Each number is 50 + 15 x the weight over its row's rms, rounded and kept within 0 to 99. Layers, rows and columns count from 0. The size before them is the row's rms in percent of the matrix's.

# o: layer 4 attention output (transposed), 128x128, rms 0.0814, rows 126-127, columns 0-127
# v: layer 4 attention value, 128x128, rms 0.127, rows 127, columns 0-127
# up: layer 4 MLP up, 640x128, rms 0.134, rows 0-25, columns 0-127
# down: layer 4 MLP down (transposed), 640x128, rms 0.128, rows 0-24, columns 0-127
o126 096:45 55 80 49 50 51 86 72 86 68 64 43 27 77 48 32 46 61 44 25 45 54 58 34 36 39 33 40 66 38 58 52 69 49 40 61 82 59 62 34 48 58 18 61 59 52 35 68 24 52 67 52 46 48 62 60 52 28 48 56 43 51 46 51 20 53 83 46 38 53 29 21 31 48 13 52 54 32 57 69 25 14 49 47 23 43 44 52 44 51 41 56 58 32 69 40 54 53 47 66 41 51 50 52 75 55 56 49 66 34 63 40 35 51 39 50 57 59 35 50 64 76 22 48 46 32 63 50
v127 087:51 67 51 59 56 32 74 37 56 71 35 51 65 45 59 60 55 51 30 32 41 37 72 37 41 68 56 59 64 94 55 63 51 51 65 48 58 40 58 82 32 32 71 32 38 57 58 50 42 55 39 38 49 55 46 36 14 66 39 22 27 52 69 57 57 55 12 60 39 44 71 52 72 75 47 56 46 44 57 34 28 60 64 54 62 35 64 62 27 79 53 47 42 57 42 42 48 39 24 90 32 45 62 47 39 70 40 43 33 55 40 57 55 63 35 51 37 60 44 31 25 59 40 14 55 47 52 74
o127 097:42 58 50 61 33 61 55 69 59 50 74 41 32 49 55 54 23 35 44 48 79 46 23 80 65 34 53 55 39 37 40 50 82 60 51 56 56 55 38 73 45 44 46 80 53 64 51 46 57 59 68 85 35 25 28 64 40 37 72 42 66 34 38 48 48 64 74 62 57 47 31 39 50 45 45 55 28 59 35 94 64 57 64 68 58 50 38 70 62 56 36 57 70 43 39 74 51 53 54 35 39 51 53 51 72 38 43 82 52 19 62 60 45 51 53 78 54 61 48 29 61 91 26 43 50 56 51 49
up0 109:28 58 53 41 45 36 35 28 70 35 36 27 53 77 69 53 36 56 45 14 41 45 66 51 46 65 73 49 43 62 46 43 53 38 31 60 52 84 62 43 53 36 56 58 67 61 28 74 28 41 50 72 65 30 66 60 44 12 56 56 67 36 53 42 44 32 56 47 30 44 99 34 34 76 42 78 45 45 69 35 51 42 45 45 48 34 54 51 46 47 34 44 69 56 52 39 36 50 32 53 47 62 74 44 39 36 42 46 49 34 46 49 29 37 25 78 41 66 45 54 57 61 79 55 29 52 49 64
down0 104:69 32 44 48 46 25 43 54 38 39 81 58 41 34 45 63 72 33 37 45 52 55 48 65 31 18 47 36 15 38 69 37 33 56 56 55 45 37 36 47 59 35 37 67 27 29 39 54 66 54 59 28 47 75 37 44 45 67 58 53 41 55 30 55 55 63 57 72 44 62 36 44 32 50 33 46 36 61 42 38 32 55 47 62 00 69 54 67 62 57 48 63 47 39 55 46 52 51 56 50 24 47 70 65 33 29 78 52 49 50 75 40 87 62 72 40 53 51 40 59 23 80 63 37 33 77 52 37
up1 102:45 54 59 68 36 63 44 29 42 60 51 68 32 53 17 61 57 35 52 49 41 43 42 52 52 56 44 46 43 50 73 49 38 71 31 77 61 79 48 48 36 45 58 28 58 32 49 39 23 58 17 62 38 39 37 46 57 66 30 50 66 60 35 64 61 50 29 49 49 65 36 71 68 36 49 63 45 48 42 64 62 57 29 63 43 36 56 33 60 68 40 72 47 44 90 58 30 73 50 60 59 26 71 71 29 81 55 70 06 24 55 58 58 43 70 35 53 35 48 53 41 26 57 63 73 72 55 57
down1 105:51 40 53 78 57 47 51 49 61 51 44 74 62 51 56 51 54 31 51 64 68 53 25 61 50 41 65 47 50 47 60 40 11 52 53 38 38 34 60 47 47 55 77 60 62 64 19 56 40 31 55 31 59 59 48 66 09 84 67 67 38 59 43 28 67 60 67 59 67 52 55 60 43 27 51 49 25 45 46 71 26 50 43 32 58 33 65 36 47 46 50 51 49 25 49 42 22 67 31 56 37 22 66 55 53 48 40 58 55 51 37 60 74 81 85 76 45 52 63 43 34 14 73 40 38 57 49 74
up2 118:66 51 45 54 50 60 49 35 41 61 59 41 56 48 39 47 74 32 45 43 50 41 36 51 65 27 71 73 74 63 40 25 47 35 33 35 54 48 50 58 42 43 45 40 30 51 54 29 57 52 29 76 75 58 22 56 24 39 37 21 37 49 52 50 22 60 52 75 52 43 36 17 22 36 52 46 54 64 57 43 60 31 84 41 63 46 47 56 59 44 53 64 35 51 53 23 39 53 30 56 40 24 76 95 43 55 40 55 40 36 54 85 55 86 18 25 56 41 46 48 55 53 41 53 60 64 49 44
down2 119:49 26 42 44 74 73 44 49 29 60 61 51 49 84 57 77 49 40 10 50 19 64 37 55 53 32 49 59 40 27 51 63 29 46 33 36 43 43 33 64 31 42 25 58 30 45 63 82 58 55 61 43 77 86 61 53 53 43 53 67 63 57 46 50 38 69 63 58 29 50 56 62 52 58 31 52 44 38 32 61 37 72 44 64 48 04 26 41 45 32 62 63 41 47 46 68 59 62 65 42 31 37 64 13 54 61 51 32 62 32 65 32 61 57 51 71 43 53 33 58 55 55 56 39 65 58 61 46
up3 088:81 68 55 61 77 42 37 36 69 44 41 50 57 34 37 61 57 77 32 60 51 61 46 72 63 24 59 15 33 95 53 72 37 81 65 43 40 61 66 24 51 45 55 31 36 43 37 54 52 59 36 29 49 40 59 59 48 49 37 60 22 41 38 30 64 85 71 44 42 58 62 38 59 38 57 78 51 23 38 52 36 35 40 66 65 46 32 41 52 38 34 40 44 39 45 53 66 40 64 56 50 64 69 57 48 65 29 51 72 30 43 18 60 29 43 47 56 35 51 42 48 48 20 62 37 43 49 54
down3 099:20 44 89 70 50 34 50 53 41 48 75 44 56 40 44 51 54 51 65 69 55 47 46 79 15 57 54 46 43 39 46 40 66 35 50 62 50 59 35 34 48 40 18 44 52 22 51 38 61 53 23 66 82 39 23 56 47 41 32 51 55 41 58 47 28 11 61 60 39 41 52 59 60 34 31 33 49 80 46 55 57 50 37 58 65 45 33 55 30 50 63 52 64 52 65 08 53 55 41 41 17 69 45 47 50 59 53 83 35 59 65 64 47 55 67 30 75 49 67 49 71 74 50 48 45 35 62 37
up4 105:67 51 55 41 53 26 49 64 26 46 29 51 42 67 45 56 51 41 62 81 55 34 22 65 35 50 62 64 64 67 30 32 30 54 66 60 59 70 56 62 31 48 31 39 52 53 36 24 60 62 53 66 81 56 42 33 39 73 36 28 43 63 42 52 55 55 47 39 35 31 65 33 46 40 76 59 35 58 67 48 77 53 58 71 42 87 61 58 54 77 72 43 30 60 51 18 64 52 48 41 62 28 50 42 35 70 64 33 28 58 91 42 42 51 60 52 62 51 67 33 31 66 59 52 74 31 45 54
down4 087:36 72 74 52 35 59 76 55 61 41 68 39 53 24 70 45 46 58 61 32 62 63 85 38 49 38 45 48 48 46 78 63 66 68 50 17 74 67 48 62 46 26 67 55 54 51 42 68 47 17 58 47 43 50 58 48 59 35 55 78 73 39 62 51 74 49 54 68 64 73 31 52 72 83 53 44 40 46 28 44 43 52 40 43 49 26 34 53 62 38 33 66 76 59 91 53 56 48 49 55 46 42 35 48 60 34 76 67 44 55 42 41 68 58 45 43 38 41 42 71 87 58 42 58 34 61 73 43
up5 099:46 77 70 47 47 60 71 49 62 69 42 36 51 66 54 67 49 42 59 62 53 30 46 59 54 47 47 23 56 61 67 53 63 60 54 58 33 38 49 13 57 30 39 57 48 68 70 64 37 62 71 56 45 77 21 22 56 23 45 82 31 38 52 65 57 33 41 51 69 64 68 48 77 55 47 72 62 33 58 47 44 48 66 38 44 14 33 53 57 55 59 51 67 45 86 37 54 56 37 74 61 57 44 58 13 49 26 52 63 70 57 37 36 52 64 32 52 56 53 88 57 21 40 55 57 49 49 41
down5 112:74 89 60 42 63 58 47 70 81 60 64 46 76 42 63 41 60 45 56 20 54 53 61 37 52 43 58 58 51 55 55 34 42 33 37 46 40 50 47 53 28 43 25 43 45 53 58 35 55 74 53 50 45 88 46 38 64 39 48 82 29 12 55 21 40 40 67 46 57 69 53 30 43 40 66 56 55 43 62 56 41 59 50 72 51 39 57 42 51 69 84 74 42 58 64 39 46 38 53 72 45 36 41 64 62 45 26 48 33 52 57 63 43 11 42 52 44 54 92 63 62 33 40 51 81 67 50 41
up6 109:43 82 37 67 32 38 90 55 37 49 48 58 65 39 40 32 61 55 56 65 64 59 37 88 73 34 54 43 73 34 37 57 16 51 42 73 50 28 47 56 72 42 45 61 53 31 47 67 51 38 47 43 47 38 49 51 37 59 59 49 38 27 40 32 42 13 60 74 25 57 33 54 53 70 35 75 40 13 57 59 50 50 41 64 61 61 36 48 68 36 72 55 42 34 71 31 48 51 65 54 44 35 42 50 19 71 66 49 68 24 27 55 46 69 52 44 47 64 55 71 33 50 72 52 52 51 42 59
down6 114:51 44 52 52 68 48 57 47 65 53 58 36 50 49 55 52 19 49 69 50 67 39 21 00 45 43 66 35 48 85 21 46 34 48 68 65 55 50 41 78 46 39 49 66 51 45 86 48 61 46 23 51 51 14 47 73 68 53 49 44 62 50 66 42 14 36 68 43 41 27 59 51 38 61 59 46 65 39 40 63 68 22 48 61 50 52 07 51 58 47 65 56 38 63 44 43 62 33 32 34 57 57 59 27 41 48 42 51 62 61 43 50 46 59 42 39 47 67 37 40 25 71 46 59 76 65 57 23
up7 095:65 41 49 90 60 57 50 21 69 65 35 42 53 10 36 47 51 59 42 61 39 47 55 51 63 55 49 44 59 66 52 29 41 37 18 50 83 57 40 16 41 49 30 52 51 66 49 58 53 31 48 40 89 56 40 54 65 39 47 63 28 54 46 46 45 76 67 49 66 49 59 39 37 65 49 28 64 61 59 47 53 38 35 64 59 59 24 45 59 43 49 33 42 52 62 30 39 50 19 39 27 44 64 78 37 48 47 45 75 43 72 60 66 52 70 62 39 79 64 70 64 60 22 28 61 60 32 33
down7 108:52 57 40 31 35 46 39 55 57 31 44 29 57 45 49 23 56 69 63 69 47 72 57 49 34 44 62 37 49 51 63 23 68 33 50 28 48 69 48 51 85 71 31 32 35 55 61 73 75 47 47 35 30 31 42 21 60 66 57 62 38 51 28 57 00 33 43 44 52 39 46 84 53 64 86 48 54 34 62 71 40 70 68 53 68 49 47 40 32 63 44 57 58 38 28 55 50 59 33 52 27 37 67 59 40 34 63 33 46 39 46 65 48 53 60 34 27 40 71 40 33 60 67 44 58 47 72 50
up8 100:61 71 33 48 47 66 79 43 48 67 35 30 59 40 61 32 48 64 50 12 05 40 52 76 45 45 61 53 50 45 68 62 48 35 77 64 31 59 20 43 47 72 74 27 42 38 56 64 63 35 59 16 27 60 48 54 46 48 65 62 52 49 47 36 81 50 64 78 40 69 48 52 18 43 33 40 50 43 48 43 35 52 30 38 30 40 66 59 47 40 20 76 46 61 58 55 51 55 57 62 40 56 63 42 56 48 46 50 60 86 48 44 48 44 53 62 62 70 55 62 58 41 76 55 21 35 34 47
down8 119:67 53 64 31 55 69 65 46 39 29 15 64 49 61 15 50 39 58 60 63 35 04 75 62 54 29 39 44 57 69 42 76 55 35 76 54 45 48 38 43 42 65 52 45 27 41 50 46 63 34 61 33 72 50 38 38 37 55 56 37 63 68 47 34 31 51 54 50 55 71 68 58 63 34 64 35 54 45 42 32 25 70 82 62 21 34 50 58 38 30 55 71 65 37 55 42 38 43 66 55 54 67 43 81 15 45 51 81 51 61 46 44 63 54 63 32 67 34 41 40 22 50 47 47 44 40 47 53
up9 123:62 60 46 64 58 35 40 66 57 68 50 50 30 63 40 71 45 54 20 56 53 56 57 47 58 75 51 16 57 80 51 46 43 59 40 40 22 74 73 33 32 42 52 39 33 47 21 53 39 36 54 45 51 22 76 69 65 43 26 49 71 41 34 42 48 66 82 36 65 11 51 69 38 68 47 56 58 43 38 64 79 54 33 52 57 26 46 64 40 52 37 69 46 40 52 50 32 51 42 53 41 46 50 51 89 52 32 84 29 56 66 50 67 49 33 64 36 58 37 26 60 33 36 37 48 36 37 43
down9 136:40 24 29 42 23 66 54 42 48 33 30 64 46 34 36 63 75 57 78 40 44 56 52 71 59 55 46 77 51 80 51 64 50 61 59 73 84 33 37 56 74 43 51 52 76 26 56 52 62 54 47 52 62 26 33 60 52 60 49 48 52 25 48 47 56 21 58 50 55 55 50 64 59 71 74 30 58 25 41 70 42 08 52 47 45 72 65 56 43 42 28 33 48 27 65 49 46 49 26 40 45 61 57 34 26 56 62 48 53 38 43 68 27 73 25 16 30 61 48 61 46 51 47 43 67 40 52 43
up10 110:37 31 52 63 32 62 37 52 80 78 45 24 57 52 31 64 37 73 91 45 34 44 54 48 50 76 55 74 50 57 51 49 62 36 66 79 68 47 83 43 36 43 54 29 63 32 30 62 45 61 52 43 50 49 41 28 60 42 57 67 48 43 53 16 70 21 46 44 57 68 28 56 50 60 72 39 23 43 43 38 55 40 32 69 53 63 48 72 42 57 68 49 31 51 51 60 57 36 62 73 53 21 20 53 63 61 52 67 67 54 25 48 27 80 48 38 48 61 64 69 46 61 62 41 59 46 51 45
down10 118:49 50 59 76 55 62 34 68 37 56 76 27 58 65 37 33 63 55 71 64 56 68 60 48 55 61 52 52 58 59 32 53 43 66 58 56 63 38 43 64 57 56 26 57 61 36 50 38 49 69 70 37 40 30 63 46 41 48 24 28 39 48 43 37 31 45 54 48 36 50 02 32 58 53 52 44 13 66 48 61 26 24 74 43 71 46 34 56 34 17 41 59 41 66 17 53 60 50 60 59 87 45 50 78 54 38 49 73 50 50 61 33 59 43 13 41 64 69 30 41 43 63 58 40 49 33 41 72
up11 108:61 50 36 56 21 51 34 38 23 63 57 30 51 72 31 59 51 59 78 54 44 65 55 45 55 47 40 27 35 43 59 59 56 72 60 56 80 63 31 51 46 60 46 43 48 59 44 28 66 54 60 68 56 43 61 52 38 33 51 51 67 53 66 41 32 62 36 46 62 72 32 60 43 78 58 53 39 65 37 17 57 46 56 57 76 38 73 43 28 29 43 41 52 55 18 31 72 86 44 24 36 62 58 63 37 32 36 44 44 45 48 65 60 36 43 48 63 68 46 62 99 67 23 48 72 46 29 43
down11 103:24 48 74 42 54 48 57 80 46 37 43 72 55 30 54 38 38 50 54 60 45 35 39 61 33 57 63 67 38 41 49 45 53 56 27 61 63 48 54 36 49 36 43 52 31 76 73 48 17 66 42 32 55 53 66 44 29 77 53 59 02 45 52 28 36 30 48 60 48 19 39 57 50 26 51 47 44 64 71 84 67 67 75 34 54 46 33 53 47 45 46 35 45 37 52 67 42 40 47 51 27 54 17 23 46 33 59 31 60 66 52 47 62 47 71 49 19 63 69 48 26 29 56 64 57 66 69 53
up12 083:46 64 63 50 58 53 46 54 53 82 63 35 63 51 46 59 59 48 66 47 56 69 40 69 45 17 32 49 39 61 45 65 56 39 55 29 53 59 26 39 25 45 51 59 54 34 62 55 75 62 55 80 38 70 34 66 63 02 29 70 62 26 73 63 42 56 44 44 31 45 14 52 56 40 66 25 48 63 58 44 26 31 74 47 27 46 26 51 49 44 42 57 66 53 40 58 59 32 43 60 64 73 47 47 53 45 28 30 79 53 35 51 84 69 35 40 50 61 66 47 42 34 26 42 36 62 59 48
down12 094:53 48 44 33 39 45 36 23 51 22 46 48 40 50 18 58 37 34 38 38 44 32 34 37 78 69 50 47 65 31 52 52 61 53 76 55 39 38 37 43 33 43 69 56 68 63 65 59 52 41 22 29 78 49 55 74 58 48 49 22 33 35 63 39 57 58 43 46 48 45 68 47 74 68 31 70 47 32 83 50 21 29 28 30 53 53 42 17 48 29 47 54 74 49 58 57 43 64 49 51 26 34 65 59 29 69 63 67 31 47 67 49 48 59 56 40 93 47 47 64 63 32 38 48 56 43 71 63
up13 090:49 38 60 58 15 31 37 48 21 60 59 52 49 64 31 33 64 63 63 16 28 63 42 39 46 15 51 25 38 50 46 84 38 42 52 34 58 71 50 61 38 44 55 68 74 36 60 56 66 25 73 66 31 27 45 44 68 52 70 66 16 45 56 45 57 88 59 42 43 70 58 43 36 61 55 33 51 51 48 65 51 55 39 52 54 42 39 95 40 52 65 52 45 68 64 55 35 36 49 58 44 38 47 53 54 56 67 73 46 49 27 47 07 42 55 42 48 49 43 70 38 36 52 45 45 31 52 55
down13 089:60 44 56 49 44 54 34 72 49 62 45 56 69 49 56 66 45 41 66 85 69 49 57 48 38 50 51 90 74 58 68 49 66 51 55 52 33 42 64 51 40 32 22 57 35 49 35 61 50 49 65 48 62 49 61 84 37 56 63 00 68 34 61 55 56 45 57 43 74 51 34 46 64 54 45 57 57 45 32 51 48 49 52 27 41 42 69 27 40 59 38 59 32 55 38 38 37 60 19 26 69 47 65 39 60 58 67 73 55 30 52 91 82 52 87 44 54 41 60 45 39 68 46 46 60 60 45 59
up14 094:02 79 63 61 43 27 70 51 75 46 69 50 65 66 47 31 72 50 46 66 73 91 31 54 64 60 45 67 44 59 42 54 34 50 36 45 87 48 29 53 49 70 54 55 58 61 28 41 27 45 31 35 65 51 77 46 40 48 74 49 45 32 40 33 60 66 61 56 66 60 57 35 62 45 48 42 45 44 48 69 37 46 65 40 64 52 46 32 42 35 35 26 38 40 75 71 55 41 71 49 61 46 62 65 20 54 28 53 27 69 51 50 60 79 64 50 62 63 61 48 45 57 40 38 70 43 51 69
down14 097:71 35 59 69 49 55 20 58 59 68 49 70 69 42 54 34 47 21 41 13 42 23 86 28 58 41 49 42 47 66 70 58 25 45 53 44 53 51 54 23 59 21 46 26 55 69 48 42 63 30 45 44 35 45 54 48 75 71 30 32 59 60 44 62 40 49 38 55 32 27 40 56 26 50 54 43 40 73 49 43 84 44 66 53 58 62 38 48 58 59 50 57 65 94 49 35 63 67 12 36 14 53 43 50 65 62 31 59 64 39 32 46 46 49 42 52 45 49 44 30 62 50 50 63 46 53 61 46
up15 101:46 62 62 68 62 47 61 64 41 68 59 50 35 58 50 33 45 69 78 74 39 35 66 62 58 64 44 17 56 49 63 41 51 72 53 55 55 76 53 39 37 36 05 51 25 23 53 50 27 50 40 30 43 29 46 46 46 47 62 55 56 61 47 23 51 43 54 33 63 24 47 24 48 56 40 60 56 60 30 49 80 70 84 76 81 36 57 56 54 38 57 71 45 34 38 27 43 35 48 73 51 44 64 52 52 53 22 51 40 29 50 72 48 49 63 40 27 35 25 42 51 58 20 50 66 32 47 46
down15 095:74 48 43 38 53 42 57 28 48 45 26 53 61 74 49 65 33 75 34 20 27 81 54 59 48 59 94 51 18 45 36 52 37 42 44 46 39 42 25 61 58 56 64 12 39 65 31 37 37 56 52 69 38 42 67 49 41 50 39 62 39 72 39 49 38 54 45 57 55 53 50 74 63 47 31 59 74 47 72 28 35 79 34 46 39 47 50 26 48 64 60 18 73 58 58 59 36 48 31 20 41 73 43 70 45 52 65 51 42 59 58 30 70 64 80 44 52 36 64 56 39 51 54 43 43 53 52 62
up16 083:52 49 54 77 42 54 18 36 49 37 38 51 27 59 64 38 65 59 53 38 50 41 30 75 65 61 84 51 50 55 40 45 31 64 23 79 78 44 43 56 44 65 47 54 48 52 32 37 47 23 37 53 68 48 78 39 35 48 45 60 57 51 39 38 45 65 47 63 37 39 63 30 29 50 66 72 30 67 48 65 70 42 50 29 61 90 32 60 49 27 55 51 25 24 49 33 49 51 34 42 47 49 46 76 45 48 68 23 56 35 58 44 65 40 61 52 45 72 57 15 50 76 41 27 32 42 77 44
down16 108:55 86 33 43 42 45 54 66 54 47 48 26 72 61 57 79 74 34 55 26 54 57 30 56 77 59 55 44 43 34 74 60 54 58 62 53 57 40 43 33 33 62 49 49 42 52 19 42 59 75 46 55 42 45 41 45 31 49 35 62 51 63 38 26 80 83 45 48 62 44 72 39 57 58 54 71 50 64 34 47 75 49 59 47 69 45 42 49 41 16 34 37 50 39 70 49 50 57 19 44 32 67 60 72 38 69 78 61 51 69 53 63 14 60 64 38 47 75 42 61 44 76 58 29 62 52 55 79
up17 094:73 45 48 45 33 41 72 48 57 48 54 60 61 54 19 53 79 88 75 64 62 45 41 53 52 18 36 17 61 63 45 61 91 57 33 58 58 55 33 54 30 68 50 48 51 28 61 33 53 68 43 36 68 50 25 51 08 58 46 40 79 22 65 57 60 38 68 20 41 67 56 55 73 40 49 29 43 55 42 50 40 69 60 63 49 46 47 48 44 57 56 56 51 53 89 63 49 39 47 77 45 55 69 53 54 59 35 53 58 76 39 56 54 51 43 34 54 46 26 43 39 35 51 24 44 39 39 60
down17 111:41 39 08 61 53 66 43 41 57 48 43 55 45 65 44 53 49 38 38 61 52 57 43 28 63 66 65 55 62 52 55 61 33 14 64 26 36 36 78 10 56 62 45 64 55 58 36 65 52 67 39 47 41 40 35 61 81 60 32 62 65 33 51 28 87 53 38 58 34 43 63 22 57 59 45 58 32 40 51 20 56 33 66 47 48 58 24 51 17 39 49 20 30 59 42 69 74 45 32 56 50 44 51 66 45 55 51 53 49 22 35 52 41 53 62 58 38 28 38 32 49 69 20 50 70 39 43 60
up18 091:34 70 44 74 45 57 56 33 38 59 41 66 70 48 50 63 74 62 30 41 60 70 66 56 41 43 39 29 57 51 29 51 29 26 66 45 39 55 69 34 58 60 16 63 64 53 63 60 57 36 53 55 48 59 54 54 42 77 57 42 58 22 29 49 49 67 50 71 69 55 40 19 58 39 59 54 68 31 50 57 31 57 30 49 59 46 46 70 83 46 36 46 15 68 48 28 43 34 17 24 64 53 63 53 62 71 36 68 27 39 51 27 35 91 49 54 52 72 47 73 39 51 58 49 62 52 45 58
down18 089:44 48 45 66 44 61 29 42 55 52 32 44 50 76 48 35 65 47 56 81 70 43 69 12 60 56 45 54 49 99 46 46 44 52 50 46 42 39 58 59 42 28 64 40 55 50 43 03 53 46 58 51 37 15 38 27 50 30 38 62 31 78 55 64 30 49 52 52 46 23 54 43 50 62 50 65 36 51 79 67 43 53 48 62 42 15 56 65 44 54 44 72 50 55 44 71 18 27 55 54 53 57 58 46 26 49 48 59 46 51 40 55 66 30 39 45 63 31 44 65 41 48 26 58 52 30 58 26
up19 099:67 41 23 63 30 52 41 70 60 45 44 58 24 50 83 37 51 35 46 39 59 64 50 53 42 69 64 62 31 60 62 53 36 56 25 64 44 30 68 57 57 70 42 37 23 80 15 54 31 67 33 67 67 54 49 49 45 44 46 52 29 46 46 53 50 43 80 19 48 25 50 69 43 61 56 73 71 29 72 35 69 46 57 63 34 45 63 32 44 66 82 46 29 57 38 67 34 63 23 41 49 35 58 58 52 50 31 60 45 38 46 34 39 62 27 46 47 52 55 38 40 49 21 58 40 69 65 81
down19 083:46 40 66 49 72 40 45 44 25 72 72 29 56 47 24 74 58 60 58 66 49 62 71 45 60 26 69 45 51 11 38 56 67 37 66 46 42 67 57 60 60 18 69 63 51 16 68 62 56 15 69 36 45 32 83 40 49 79 53 52 58 70 60 41 46 62 30 58 47 45 57 45 47 43 38 07 41 38 37 67 43 51 56 32 52 71 49 50 67 39 24 48 61 30 71 34 53 51 62 54 48 52 57 29 46 55 57 41 47 80 57 47 69 48 49 62 55 41 62 69 47 69 64 52 46 48 41 19
up20 095:55 39 74 72 27 42 59 41 36 61 52 39 44 41 56 54 55 67 60 64 36 58 53 36 75 39 52 29 71 56 63 51 33 33 37 28 44 47 30 31 62 56 43 33 61 76 62 63 24 50 38 25 32 42 33 59 18 39 32 73 34 25 29 79 55 36 67 34 56 45 31 61 66 70 58 54 42 65 50 57 72 42 34 46 79 36 33 45 33 79 37 42 44 60 47 59 48 45 16 53 38 58 44 33 39 56 49 89 40 27 50 84 49 32 50 33 43 58 67 55 60 44 52 24 46 55 51 46
down20 096:44 55 35 54 61 60 38 56 64 37 37 49 53 55 27 78 60 53 30 39 50 28 42 46 32 33 64 85 47 34 25 47 52 52 46 64 64 50 58 38 43 51 39 65 60 63 10 62 80 28 64 83 53 61 56 45 86 62 71 30 40 80 93 39 64 57 36 45 35 64 44 51 30 50 28 50 48 39 45 35 36 49 74 52 11 66 57 39 54 27 45 32 46 40 44 46 46 35 65 47 67 31 54 44 52 55 47 25 76 52 54 26 41 54 71 50 58 33 41 42 27 42 52 54 41 51 49 36
up21 096:53 55 24 40 38 60 47 66 59 76 38 30 47 57 60 64 20 52 46 66 41 66 43 76 68 72 60 28 57 60 58 29 51 65 49 74 41 50 38 53 54 55 58 65 27 62 54 54 45 76 75 36 34 51 64 64 56 38 60 62 57 46 63 42 16 19 66 69 40 93 43 47 49 68 80 54 77 39 68 32 41 50 44 62 57 54 22 47 69 39 35 37 57 48 40 51 46 78 36 68 46 68 43 53 27 52 45 65 70 43 68 43 46 49 59 52 56 66 63 48 47 54 91 50 44 59 24 28
down21 104:53 48 50 62 31 68 60 56 47 74 37 55 59 49 57 54 65 63 53 37 53 43 34 46 28 60 58 30 62 61 54 39 24 68 46 22 55 68 49 55 37 64 88 58 94 48 42 58 67 46 53 33 45 61 35 63 41 33 53 53 37 26 43 44 14 33 43 50 56 39 33 21 64 38 56 41 38 57 67 52 78 45 29 57 63 49 22 56 40 25 41 38 66 36 80 48 46 28 71 25 46 49 42 54 56 50 44 56 63 42 16 54 58 13 75 36 59 64 68 37 59 60 38 56 56 34 77 39
up22 110:26 67 50 56 29 35 44 49 34 56 29 53 59 44 52 55 43 53 70 51 26 71 71 71 65 55 37 53 65 48 83 19 52 60 39 46 47 46 39 73 51 69 46 58 66 64 59 43 60 78 77 51 44 81 40 62 46 44 27 66 30 62 18 60 20 31 46 73 24 37 53 28 23 62 54 32 51 53 40 56 33 38 74 55 18 49 45 40 50 53 61 82 33 39 38 37 47 50 43 64 47 47 63 49 53 50 78 40 62 34 13 54 60 56 61 38 46 47 33 67 29 33 43 69 45 57 46 48
down22 123:34 36 32 22 57 40 52 78 80 36 39 23 43 65 33 45 37 42 43 20 57 32 47 22 52 55 28 37 48 42 60 70 57 76 71 52 78 50 85 49 64 55 48 38 60 55 45 50 27 45 46 68 37 37 59 80 37 67 45 21 45 61 50 49 63 48 32 60 50 65 57 38 72 43 52 39 43 49 27 46 40 61 52 58 54 63 79 34 32 45 73 49 60 37 70 63 43 29 62 45 62 93 49 39 43 57 53 66 61 49 31 44 61 51 50 07 55 44 42 53 66 37 29 54 38 39 59 38
up23 103:41 60 28 54 49 41 86 73 68 55 50 62 70 37 70 40 59 56 61 48 36 25 62 46 60 67 58 40 37 44 45 64 41 35 39 48 20 40 50 56 68 49 43 56 31 54 44 49 49 77 50 53 53 49 38 73 59 12 74 59 51 41 82 57 60 40 44 45 32 43 57 34 72 26 27 83 37 38 54 73 60 73 67 41 62 44 61 46 43 29 37 58 63 63 56 50 71 26 73 41 51 71 47 61 46 31 52 72 57 15 31 83 45 49 62 68 61 70 38 48 33 50 68 39 66 67 45 40
down23 099:55 31 69 33 36 50 43 33 30 67 41 74 27 44 71 45 36 37 43 41 69 47 51 28 32 47 34 60 72 43 76 73 64 41 57 43 44 44 59 51 41 68 54 81 60 49 63 71 59 41 45 62 62 57 19 49 41 65 36 32 51 48 24 59 57 44 56 46 54 39 57 45 44 88 57 17 84 62 65 37 76 53 29 42 44 75 45 60 63 20 39 37 53 54 57 60 36 55 40 36 47 52 61 21 65 53 30 63 54 72 56 59 47 59 45 51 62 54 52 20 83 55 14 53 33 35 45 61
up24 098:59 43 61 45 45 45 46 53 35 28 56 46 83 48 44 32 30 47 50 31 57 53 73 41 75 50 56 29 32 45 48 72 79 53 18 48 58 43 31 30 66 61 57 61 49 49 37 49 63 61 49 55 17 30 19 34 29 61 39 39 66 32 48 33 82 65 56 85 48 54 40 51 26 50 89 18 17 68 40 58 60 47 39 60 46 32 40 65 60 70 35 63 69 69 46 39 38 61 63 47 38 41 55 59 51 63 61 56 44 47 39 38 59 80 31 55 55 44 69 71 48 54 33 55 43 69 64 50
down24 100:55 42 63 63 18 57 53 32 14 49 46 62 23 58 43 47 48 48 31 60 53 30 50 52 49 53 48 66 69 70 50 18 60 46 34 53 44 53 52 35 61 68 32 66 54 46 66 40 44 49 95 61 54 50 28 41 66 43 49 73 51 86 28 78 36 39 37 45 62 51 44 30 58 59 55 43 64 44 57 47 58 46 37 60 56 37 61 45 54 72 54 57 53 37 54 54 58 42 61 95 67 77 58 54 34 48 70 21 49 68 59 23 51 42 60 68 67 46 33 39 17 22 64 38 42 42 21 49
up25 088:58 81 47 47 47 40 55 55 49 61 50 32 63 68 28 63 61 64 65 53 33 53 61 34 51 49 62 66 39 70 52 49 65 46 14 80 55 75 43 49 52 30 66 60 37 39 90 64 32 15 52 28 35 62 62 30 52 44 40 59 62 38 50 46 70 28 34 22 21 53 72 39 77 53 37 43 40 71 55 54 23 63 33 21 47 54 62 68 37 75 69 38 49 42 48 49 62 58 29 41 54 58 49 68 25 30 38 72 39 48 52 46 57 41 39 37 54 48 44 45 46 65 33 49 77 53 35 74